python train.py --n_layer=8 --d_model=160 --n_head=5 --n_kv_head=1 --head_dim=32 --d_mlp=320 --vocab_size=2048 --activation="reglu" --norm="rmsnorm" --norm_place="pre" --norm_eps=1e-05 --positions="rope" --rope_base=10000.0 --rope_fraction=1.0 --qk_norm=false --attn_scale=0.177 --bias="qkv" --tie_embeddings=true --parallel_block=false --init="uniform" --init_std_qkv=0.0324 --init_std_o=0.0324 --init_std_up=0.0324 --init_std_down=0.0229 --optimizer="soap_variant" --lr=0.00246 --lr_mult_o=1.23 --beta1=0.95 --beta2=0.95 --lr_head=0.00771 --grad_clip=1.0 --warmup_steps=200 --schedule="wsd" --decay_fraction=0.917 --decay_shape="linear" --final_lr_fraction=0.1 --batch_tokens=[16384, 32768, 65536, 131072] --seq_len=512 --doc_mask=true --train_tokens=132300000 --steps=2580 --dataset="wikipedia_en"
Each number is 200 + 30 x the weight over the matrix's rms, rounded and kept within 0 to 999. Layers, rows and columns count from 0.

# layer 3 MLP gate, 320x160, rms 0.07, rows 140-142, columns 0-159
201,213,155,222,204,198,205,213,254,203,236,183,158,188,139,160,139,180,166,230,191,233,194,197,226,173,196,189,246,226,222,200,207,183,173,159,235,228,211,133,170,206,226,240,247,217,177,161,188,187,167,146,176,183,232,199,187,232,139,202,245,219,175,208,169,282,189,220,170,205,218,212,231,182,189,248,204,216,248,202,205,199,234,228,199,230,189,175,168,186,141,199,253,172,172,207,182,205,193,180,168,149,205,175,148,192,207,152,167,249,212,213,221,232,181,173,287,183,212,231,160,176,187,191,243,211,204,201,270,145,197,155,203,258,208,209,237,233,187,217,201,221,166,126,197,242,199,172,224,233,256,194,211,155,158,201,231,196,188,177
178,153,176,209,228,203,158,212,143,184,190,231,206,270,169,238,190,246,190,190,198,204,165,245,158,214,164,210,230,247,217,186,154,252,235,215,163,233,158,219,260,200,176,182,201,152,245,221,179,191,191,251,192,194,234,183,188,168,239,236,192,225,172,274,183,174,221,220,158,194,172,107,208,205,159,182,188,172,206,122,168,198,226,181,199,176,239,215,225,162,229,148,194,159,153,207,184,176,189,191,189,220,188,156,219,204,208,181,193,229,187,259,190,213,207,188,147,182,171,235,186,145,152,210,219,149,225,199,204,179,197,173,137,179,203,203,240,176,234,211,176,179,178,205,181,232,211,173,193,178,184,221,196,219,232,240,238,185,183,184
194,191,186,194,214,125,155,261,169,192,236,217,209,219,162,218,222,172,207,217,254,196,203,204,270,212,196,216,177,135,191,158,153,182,177,187,201,238,243,124,189,163,176,175,194,218,180,186,189,209,167,187,214,149,186,210,204,177,174,155,195,186,144,147,187,235,174,223,219,172,182,210,215,172,184,206,144,218,204,177,211,195,196,207,164,201,228,193,253,186,185,221,203,179,237,198,207,200,232,200,233,200,211,157,229,212,211,138,163,197,229,182,168,173,247,218,204,209,236,185,202,185,222,203,157,234,244,204,239,169,163,177,212,192,217,209,222,183,206,156,202,198,193,178,157,192,243,220,212,173,200,210,173,177,215,130,156,176,181,210
# layer 3 MLP up, 320x160, rms 0.072, rows 140-142, columns 0-159
126,144,182,217,227,265,236,209,184,198,205,207,204,215,217,201,154,192,232,209,235,172,172,178,240,165,205,168,178,163,166,178,241,228,224,173,181,181,202,184,176,205,199,188,193,169,106,137,149,183,268,214,164,204,216,205,258,231,188,136,149,232,203,190,259,174,216,185,178,132,206,208,227,253,181,235,187,213,228,183,252,248,161,193,179,232,162,178,179,170,206,212,191,221,178,202,191,222,216,205,193,191,212,210,210,150,204,180,245,200,180,235,171,209,161,240,160,224,181,172,156,126,228,255,215,206,197,190,198,123,200,203,218,216,188,255,178,220,157,175,179,186,158,192,211,195,185,209,220,186,141,208,207,207,177,236,196,207,205,235
168,144,197,152,218,217,156,217,175,130,216,185,218,187,220,197,228,202,290,188,261,225,185,218,177,215,188,231,170,181,212,177,174,210,276,196,231,217,188,242,241,197,172,172,171,210,226,153,232,223,173,162,170,194,214,173,176,185,189,238,185,202,169,192,154,200,208,194,243,231,162,206,212,181,198,183,224,253,168,186,159,251,245,136,147,245,249,226,246,196,224,214,218,193,156,204,174,184,189,197,223,198,141,146,194,242,170,188,179,255,232,214,235,192,222,206,173,196,214,180,167,193,250,203,201,148,199,169,203,183,192,186,157,205,173,202,204,216,184,223,109,126,178,154,180,217,182,223,217,218,201,247,177,210,198,192,194,231,197,228
228,188,268,234,165,297,226,184,205,265,190,170,226,260,206,125,198,203,194,191,167,198,258,213,176,224,252,202,230,208,265,185,183,221,156,231,236,147,219,270,144,234,140,231,213,178,160,189,180,190,188,195,247,197,175,237,179,240,210,182,219,215,227,215,135,180,219,200,144,214,155,194,207,203,191,205,166,236,206,241,197,198,222,207,188,208,197,248,230,222,212,215,200,221,152,209,177,146,230,193,199,146,148,237,154,184,170,218,211,227,214,237,196,184,153,179,172,181,235,283,191,187,189,217,214,199,157,205,192,227,155,153,186,185,183,190,213,205,225,200,159,256,226,189,158,178,205,184,180,179,249,195,265,186,193,207,216,267,249,218
# layer 3 MLP down (transposed), 320x160, rms 0.0682, rows 140-142, columns 0-159
229,206,206,205,217,239,205,181,220,215,262,205,189,221,204,204,176,232,259,194,261,168,209,181,145,190,166,246,189,241,200,266,178,180,239,233,148,179,216,188,239,179,236,268,180,175,214,239,190,189,228,177,202,205,131,197,173,242,194,204,185,206,204,161,182,198,187,191,201,228,179,152,154,240,210,197,209,110,202,227,188,196,237,182,209,176,205,195,167,180,201,228,171,204,172,197,236,214,229,162,184,207,211,175,224,189,210,190,144,219,215,225,222,225,192,214,196,239,179,175,175,202,229,200,221,161,196,252,194,193,200,226,237,240,264,154,268,239,193,188,212,198,233,197,151,191,139,185,142,199,207,250,248,253,190,186,161,200,197,222
202,171,239,210,166,167,177,240,195,229,202,229,215,192,183,231,169,223,241,189,172,210,157,192,227,119,183,222,213,207,208,220,222,204,230,226,179,167,225,145,242,157,163,196,229,267,202,252,213,183,182,194,213,182,171,190,202,228,162,286,173,161,194,249,208,200,226,219,203,204,248,203,175,183,203,220,211,186,164,132,237,234,203,233,139,229,248,190,185,206,214,146,186,176,191,187,175,187,280,211,175,244,214,199,169,190,219,229,186,176,264,174,167,217,172,194,176,193,226,136,155,217,163,223,165,178,200,161,200,153,187,178,176,159,202,223,231,273,164,183,206,192,222,196,156,172,180,189,146,230,165,239,224,199,184,160,237,218,199,226
177,224,208,219,170,205,204,185,171,207,206,150,178,251,200,217,210,209,185,142,169,199,218,248,176,179,213,171,141,205,201,153,169,249,202,215,212,220,277,190,235,161,234,203,202,140,181,182,183,189,265,167,219,212,204,170,149,191,175,180,202,185,204,235,185,206,173,221,159,202,190,211,193,262,193,221,206,251,145,205,258,176,205,194,232,225,276,204,120,251,191,224,213,165,150,252,156,231,169,188,274,184,212,201,170,221,255,195,194,229,233,242,201,205,151,185,210,151,215,212,165,262,207,169,148,191,211,213,170,202,186,233,178,205,202,209,167,213,217,206,162,145,223,193,164,205,218,168,180,177,175,210,197,136,169,160,197,230,198,249